From a checkpoint of a small transformer trained on Wikipedia.
Size: 9 layers, width 128, 4 heads of 32, MLP 512 squared ReLU, 3.88M parameters.
Training: a variant of Adam for these matrices, 133M tokens, 16260 steps.
Each number is 500 + 25 x the weight over its row's rms, rounded and kept within 0 to 999. Layers, rows and columns count from 0. Numbers have three digits each. The size before them is the row's rms in percent of the matrix's.

# up: layer 4 MLP up, 512x128, rms 0.135, rows 28-52, columns 0-127
# down: layer 4 MLP down (transposed), 512x128, rms 0.124, rows 28-51, columns 0-127
up28 111:503472485498444503515514449545508477497496530527492499505515456537492491505499486483499454493474511521479460515472493447493500470479481502486503463519510522522482502474541523505438479492518487492466502497504473484457518465471496451498467471491495490488504476511497519546525505465521516487505490530451496541515489490515557550463568521514514499511493484480494492506491543443493506483497
down28 106:498489499502515485505503547481482494523469527530483509516457535529571501490507506575495494453482529462482492497505511509502502506552458491481530515533483484517501528503480475496538444464451506488478526516500531494529507531512494545514504503491443506529508515500496510486514485498497475490535513529525500426529472510479526506483523504493498524476555553505496510492528470508495515494488
up29 110:486491509508512479513502480513485489492497508456481498468509481507475486491499501499470517500513502463540504536546502493474496480498494500504529476470495465505551563487514470534539501456466479512513516541483502473519524492483469448486575502528517501526537506456457457520556484508466506499495513528474479508498479483485497520475555513480531557523513472490497459497491503524494500448491
down29 113:500519515479512463509445527567493503507512480522456505463492518466529471488503508533500500471535479474522500492533524515523478517483455496491496529519494483537499520530505473487496558513512553473477522515480508509456492542488527487497507501523519537464494512498484518479524532514508490536507549500498435463515484476523477466453500482471526559504482529524472520514486471482505485508489
up30 099:521529477517547484471474514504463482492511483490516525520497487526485511528493499471514467521478501468508493445492489512490516557449493542509479497503509502547525511472540508466517533487515514464482478510491564514463506501511531454537486495461519498478488509411522514499511483469510525472563469492485486524460498497488524496494518516499502537487498468510533468523507473478520526511498
down30 099:531489479507498479474499505539477477543520508467532500511509500458522501482555524486487501470522516492495505524527509512547495551482468513513512460509485481516523527499509513487475491464500497486486496430493516509520531549531492518528475515492458496498447469552492498475514477505500456496477471483515502463529424523498496508496493495454505500438509451498518504510452497492502503510464
up31 099:531515537526477472517529497525532505499537495495476470509529513524470454486505512491522502519531489504530502500492548488514497476471476531509502478506497491512490516449490503517506471492504476495535519578467478482476506504437520497488480477510516510507487470456478506530500527477489497477462550526489542476487488528495514546509562479502524560522537438496499460506489505519472503507496
down31 101:528512509488502468522471508470500475522477504494547527527503520485481531498488505453492518431491529535494480516502514486518511508578468498491475531468510549499515499531466461493497519467475494506519481433496485511487492467519510457510504500465485457504497541517517529493552488532500532559456492471521492505492489459467478510508483508513469523513503542490474515512470485520521494490488
up32 118:452521517502512489461481501539506533492452549502477463508482508520524488559472488506513504521474487500470437533507460499515542515494529485480494467546500516472506501504496496504514493527500515493491568497513497509492450473501500542526493500517483517500513524488485438475503477523509512525496518528523502513507546444562528487479488495506493491495493532476493472509502499513538461481443
down32 112:515502520459503495483539525531496483513464493521517505488504463480464504461519462480495448495504525463492494497504556512508520496517516480488493497487454445498499508518447442456487486454470474507502516474458466516480493520477521531517431505505506505478499473517522497510459494487516485486549491487489531451497492515470494500453501492473501500530532446506513535494496525478474535481481
up33 120:506472477486541499534454469527541524447507478451518518530467498515502518462536526517470484499483528466507502515508452438496499527518534546477525479489492508492517520451507507500477487497510515477483488512538534512489477519477523489527519537546508508478517505509503510524450475486494480472511503500508484492497533483540491498515466490530501503506413481498493498501521507506505472538554
down33 121:487523495498504490502466549472467495511508514546492519472497471488521514505493485505527487533485494547473530485473502480493501534579483525504493485523537528481467450520506525472544506494490503535510492449523479503485490480510484523443537522438470499502491507537452526461550483519490526495516489474470497488501484485465513487465536495472508493497513492505507495511542453483497458522513
up34 091:496526510486543504536511488483536530511513565490458470484493480531477501470503533507514515520536481521478479496444497508444518446525510512494547485501557492523515534534517496497482498480484476506541467518505513464496475485470464521483528513521490531511523505514495487538496513479456513466492485494533538512443495499537516514507525514537459491490538511509470532481468490493480505461503
down34 100:521510499513488495513448542437520470502548419482547508503477486501511500500491490475492504495487523480520525495530491504533515525499510465513537512511464499507494489520473519552491527548506494495453500461501519535519503509560536500508494492471489484512502511519528481465476482531523498553477459485494480499548498511505482469524464502519519449519497512478520485495516518533520549509477
up35 097:501526514480502534496526472527465470482526492546493515494477502467478467544505516513487478499440522486559515515526494466496489518475478506479521522497528505472510503516501488478504463505468500481476547521518449419500501471500515439493459470499533506462543514454495486479516488497489497476510501525500476533508499488511537485533473509475470522480464468492486517546463522488475485517503
down35 106:504456517542466525524523520492536539476477471491507518550532504499516488518474468482494484476497482478523477495477545513487497534474482528505528492494535487483507512543527516502501482464499484486468456499499491505542529446478491525498508492482525508494542511522498507474505518442485529469521476491488464517505522518491492496485478517487564427487458532517498522498547507491527520444517
up36 106:506491482493481517510482500536529500487484474469500486518544466479506483508477464463485501500507488521533491473514496458504509511487525511517481508485511488508554499454484481515549501498457513479520546516538524539544502447488553498497515499518534503452499512494469451555506499487519515494490518475507467466522486456491507520496510497506522545521511445495555451491506477548511467517478
down36 109:504504530526466496512459489503511508466563527478511489462468527500496468474477510472533507486483510510495489517493520532518492501520445461466500481471486501530511535491549488491490539560446483489492510527502496477488500526525523465513527527508444528493476470531511514513487484495551539462447533523474489467513501514507504508512461476454496506525482502477484468543515495493492493529475
up37 116:505494541461505525509456448495479487469502520428495509508503504481501522488495506512525488516508536487508480524525522487511509517507493472493521521476474495484457496481499520544523498529510568534523554455538501522493477497502498496519525476519540482530538519509526484530497482523538494471508482424514494457526464461525494549482484483541497478493490486505472523531526504501481475476494
down37 124:502539503522462504491521497477555527472498494495516524467561513482546478511483492473544469499490491487462485541500509516508485529488453521503490523540466525513511478500493484518513497496521491526470492526459514521507431493469523446492468497567503495485511454507450497458504473482485528486532465486513497494494528500505483475497486512484524503495561511501481500507548526455490486515500
up38 096:495499467509455501468472490481530521471504447503505481490487488473521509525495506463509479552487467546452503469502509521478470482481515472455501474483491476490487505483485495554485530522513491507524489476508449505467469428459487568504486516488503512514502474498470475494476488494511484526495523489550534482481475514496530509506498483528503494547512540474462518482496541495467509451495
down38 102:501527446495527516522511472458478519445503497480479471498507493496492487510528511465492520468494500499497507507508537488561488477482468519509465486472525537545476549531488508447488481500488497522505454494523563484477528529512486486496497482473504516473486515476494592518515475482494505506493529490491475491542506496494468476462481532492492506480481478503521465513534450508479506543508
up39 019:470483487507548498487485477515513516474490526478473467505536480487487502504495508536521461523470533535542471500529497475492547513463503490458468486496539472532520561507538501504506479489507529487519481501485494479459461484484510502523501519462552540517484496476485507490534503499526491495498535519524460492488544495511499522456500489532501556487458513511524467530439522470525472477490
down39 012:544480544495482513464446471498498519507519493495473503486476515515517545522483510474494531481557525501508499465558505517458496512490491479535525522523518498506503520484539482545460538538500499509505464462523468488559457527527516475497494503506560478483485504498500521492505529506473503502471472531507494497467457471494510518539476522478512473531498500459503516497484483474530558481500
up40 130:465454479488487520498524470506509470486516493424516506511457527497536487500522475519479528513485486526471526458478534533493497532472525555501508518493508508481559510458501499505478532515484483471512515521496515522471498525463516473546478468500517541502568515524503498494482497508520510523509505517484504515490574456526506507487514472535497506518496484455493479514521523535488531468502
down40 130:488496503505480525474437475522484470506510523513507532482496480453524509491511501471527481509539469521497545495492507507506453483474472486500445480469498521521505468553510506493488479503470478480469518487502480508529462479541493494523543526517471513500487567490509538506451479503449530512468522485532516517513499521536553469465465539473521502485483515476482489522493517477504510527538
up41 119:497463490503528506501481509492502478500498475486527513505477472481515535519502499512503459489503530531507494444486513505522502495493475472449447508483478545546501491497533446515473516501493503462510517508475483511514502504508495518508552480497536495530469504474465420551482524492564491500521508442518467455446505484495496516513477517495520540455492505517541504510468513500509507505532
down41 119:504493484485498456467475515504564493483524464493544496513496489545498533453499485511442488429505494503508515483504493507482512460503481507515495514472502496455508510516493502512476510479459531502529506531470522508498493500490462515486482545448508487564493484511525507532531516520503474469493495486488474493464457498471456507502517485529492526527485528477487512493510484515491474534584
up42 111:524498505478494466506477512537525537470505544460495502511467478499507534488546501476531458499515489500541451519537530497486473527451510487503528505494512482494513525503503460499509508486496493448558475509557517504534532483495495471475495504494522537469498503515448436530485492498508504534504488476482474482500512494508527509490547524502555517476532522474511455488525514501543468488513
down42 113:539522485497507477510477511482503458480470487519489453462493475531519493495443496456555476478490524492510484513487503518526523519512482498504506527483473469529469500487452512483535504475485478499458533499526503480476499504518472474496508553531509556498466483512531519467496462509519531503456516479543498521526510517516446547551541536504496486489530541501486537504505493478472506487505
up43 123:525557500455495492503502476488502489481489475462471487480507495547459480543488545526504458500450521480494490523541479485469484525507537498483523497512505537491504511503486481492507471484533526448465467515484516481498489457490515492511474499499515506494497522479498477496453513523545497498530545509549478541522483476533521500522532530547548514512447484508504478520516538507517506469541
down43 120:453529490459476529507533481535516508533473539506499485531548512491481505465520484505520532502476496436481495461516529507492470475516485519515546505497450476450535476485494510523491507504539512473481514514503543484536476486497528553514457528477508469523478471465478477490453507509520498495486522469475544493491479523499553500511504475492510489506519478516503506504542499494470549465512
up44 104:481535534508507499475538501521532534437511487481476469472540470518503482546533504490518430519512490512508510494554528491493483553505550508497513482520528539461491499464521453509522521492510490474490534511485563510461489506508462526505474499482493516524506483496513502503488459506564474503509531504473504499545538469524511514506514498503537528510520512484512503499457501469491493478502
down44 105:511471499525501481493484512542485494493560465505487475497505487488520504497495508500503500542498451472490541507487466559545468517525504509504513476524523482543455503518485506550485496531446484516516497503457506510545484466509448466516476519532462532504534479523496529455496495547472520503520493482489514478524486505495489474500499468498466499554480519487547476477522486539537487503518
up45 112:478482518488547496475490464578516514467486504501492480513484505462523504483506485540509504497485486558492459480495488459523476560497521489489512511472510508507484534529504499461488439481487538478553516478464495512492483439512492534501524464457492504520452493500490453467497492510472501507506500500531486478512530501507530524482509481479544519478511528503540472487485508483508456493470
down45 113:514486474520526502534519491469483490507507499523488476511487501556516524530472498505468510423481478502494524524535501478474509515491497537518466506562528489472497472488497524476482481547501491529477442493498519514495535480606529524464473507506525486495493491477448517523496505466474484516486496500528490522520497518475489481498463504464491449513509540483507506491466516490483499502520
up46 121:498540519488509530538487468504454504495497523449472493479540527494510462516483547479515484518492511484502515506494475490517501506459496527451497456505503480471505507523503518525495496503461523495500514496535527503437476476505508528477505505508514484515523520525514493492531505490526462520510510459514485508529510520492490582497447463522478495538485474484474531502518566478547475445522
down46 122:503484510472524463535482508501551516492476485504472516504487469469512494473463508498528534465498482515516516506500537506494533485526508545508462518536531468527537503495483504474447497522507514482501505532546470513473484492473474528499500514521515478547500480467469485536459518522505480475489496568502464515476523514504515502457473521536493494566479524474480510506552478486461489507543
up47 018:456488474509501518480527467543474529492464529471486482506490489508467491531539516488482448526468513507514472498495542500518511554453534502501488502474515471531488516500551469551461500462494516489509480480517492470472460478472499496529499512489522514511457497468488498506516478469532517486508514526517474507478500521484526519512532505515478523508429502486510536545443530485540502477509
down47 015:515484519476492498514454548500499530491530453541506495489534506543498473512502489511469496471508493527513546513487540502537551492487517473482521495496475510478500501506491496492493495540491456459475469479527488480531482513494527517540516447531505477482553546534516552460522497463534475509511464500521491514485535536499532536492470491443515460502518530498494514505506491544514519488485
up48 110:488468541505506499500481496487502471456466490511518492496496484473500491478496520479524413522485481531504502493464483508518489479501512511428487498472557492479471506484470441556474486531480491482485533483485463521490465490483458512514557533526504528479537538499499509520466507514527479474510505490521487537532513487498514484516498500511525509530505524474538530511497516461500466461528
down48 110:536492462485493446530515511477477498495482502493502481484482459506486500479488472503499447525476484487536456477453506564487486491486473490519493523478476475540504529517501496474470423495514511521507471515501525534495502531482497518467497488469505496520480491491458533487484461487465432494485520515505502448495526509479496471503509483495537510532470520524541489515503497504535517565520
up49 035:432482503460489502467501484517504473447476536484500475502496489540462529505493507534480479542477534492513470508481494484494532511500518483456475476456495491537526540500521460523516466449528525495516508523528517502480492474492469482498515471450527559487498486469485470523541510460515487522511523517534477469492513488519529531507509533519487503517470546516489510521499530466513511476527
down49 029:503531484554497492483498458490493482471508534527465512516512488511513480510473521454526491446526510485541531493571502501475466524447509516491508483538469487497469509514491517492464526521493467453464531532484513491477487472537491480560478482489541498509484505477498465538492493505530517512474475483504479493497505497499501499505501429498486541453510478503528498503475479504553499492462
up50 026:454509498478549531489506468532474506465475509480493476482493494478464498552485528514479441524514514479523494523492488474498513541510485483478524505496521512503513541494533493505495485481521500527526514482483497482454477485499522501525524495460519532483512503462468441497521535482555477505503532475512496466456532470507539532467500499535508535526450506483497508525504562488539503463510
down50 024:488480506506490488537517521480507506510538490528487499481474525522518488490493489488475481534502503456516507518468548490517563549537475511487474507521533488490485505482503506500471533477536501481479481459462473483515465467429492490483486444487512505518488503499456520538521518471496496481506529513468504459485499526526507525502477575465483507448506542487502504529543523496501512531531
up51 102:476464482508501515486519498516530533491530488504511485559533501495457480487481485512491500495527510500513516495458530474494480480466499518501517483493513464524477564512522475495515488484521517506542507526467467463507479467460465557521524508471522561526520486513504517513501464489499520530527488478521528542426498488513535507487520474498508552493472500523470548480523489498485528480536
down51 108:489519521545446486456497528499518539478498515478516509540521503488484505484528483473483516532531456503455481471511477509517508484477520480475517518476496445477461450483457486531461554510512512534506497492447494493482502522475491496495480513457530492502517476483526532558465502519506515495523533475490476496477518509498505468466459544498526488468477482467498528462495517533496489495531
up52 108:489470509438541537515520514573534493498508487442499518497481471477479525480446502501488495527516505504535488518503486444512502496472495536511535503505503503537528499486478489497504504508514446505478486521478530508500466515467491520529486543507521516498513485469514511526501507478522479458563525533494515498455509517546511484497534494487502482519485487474478469487499494438553516531481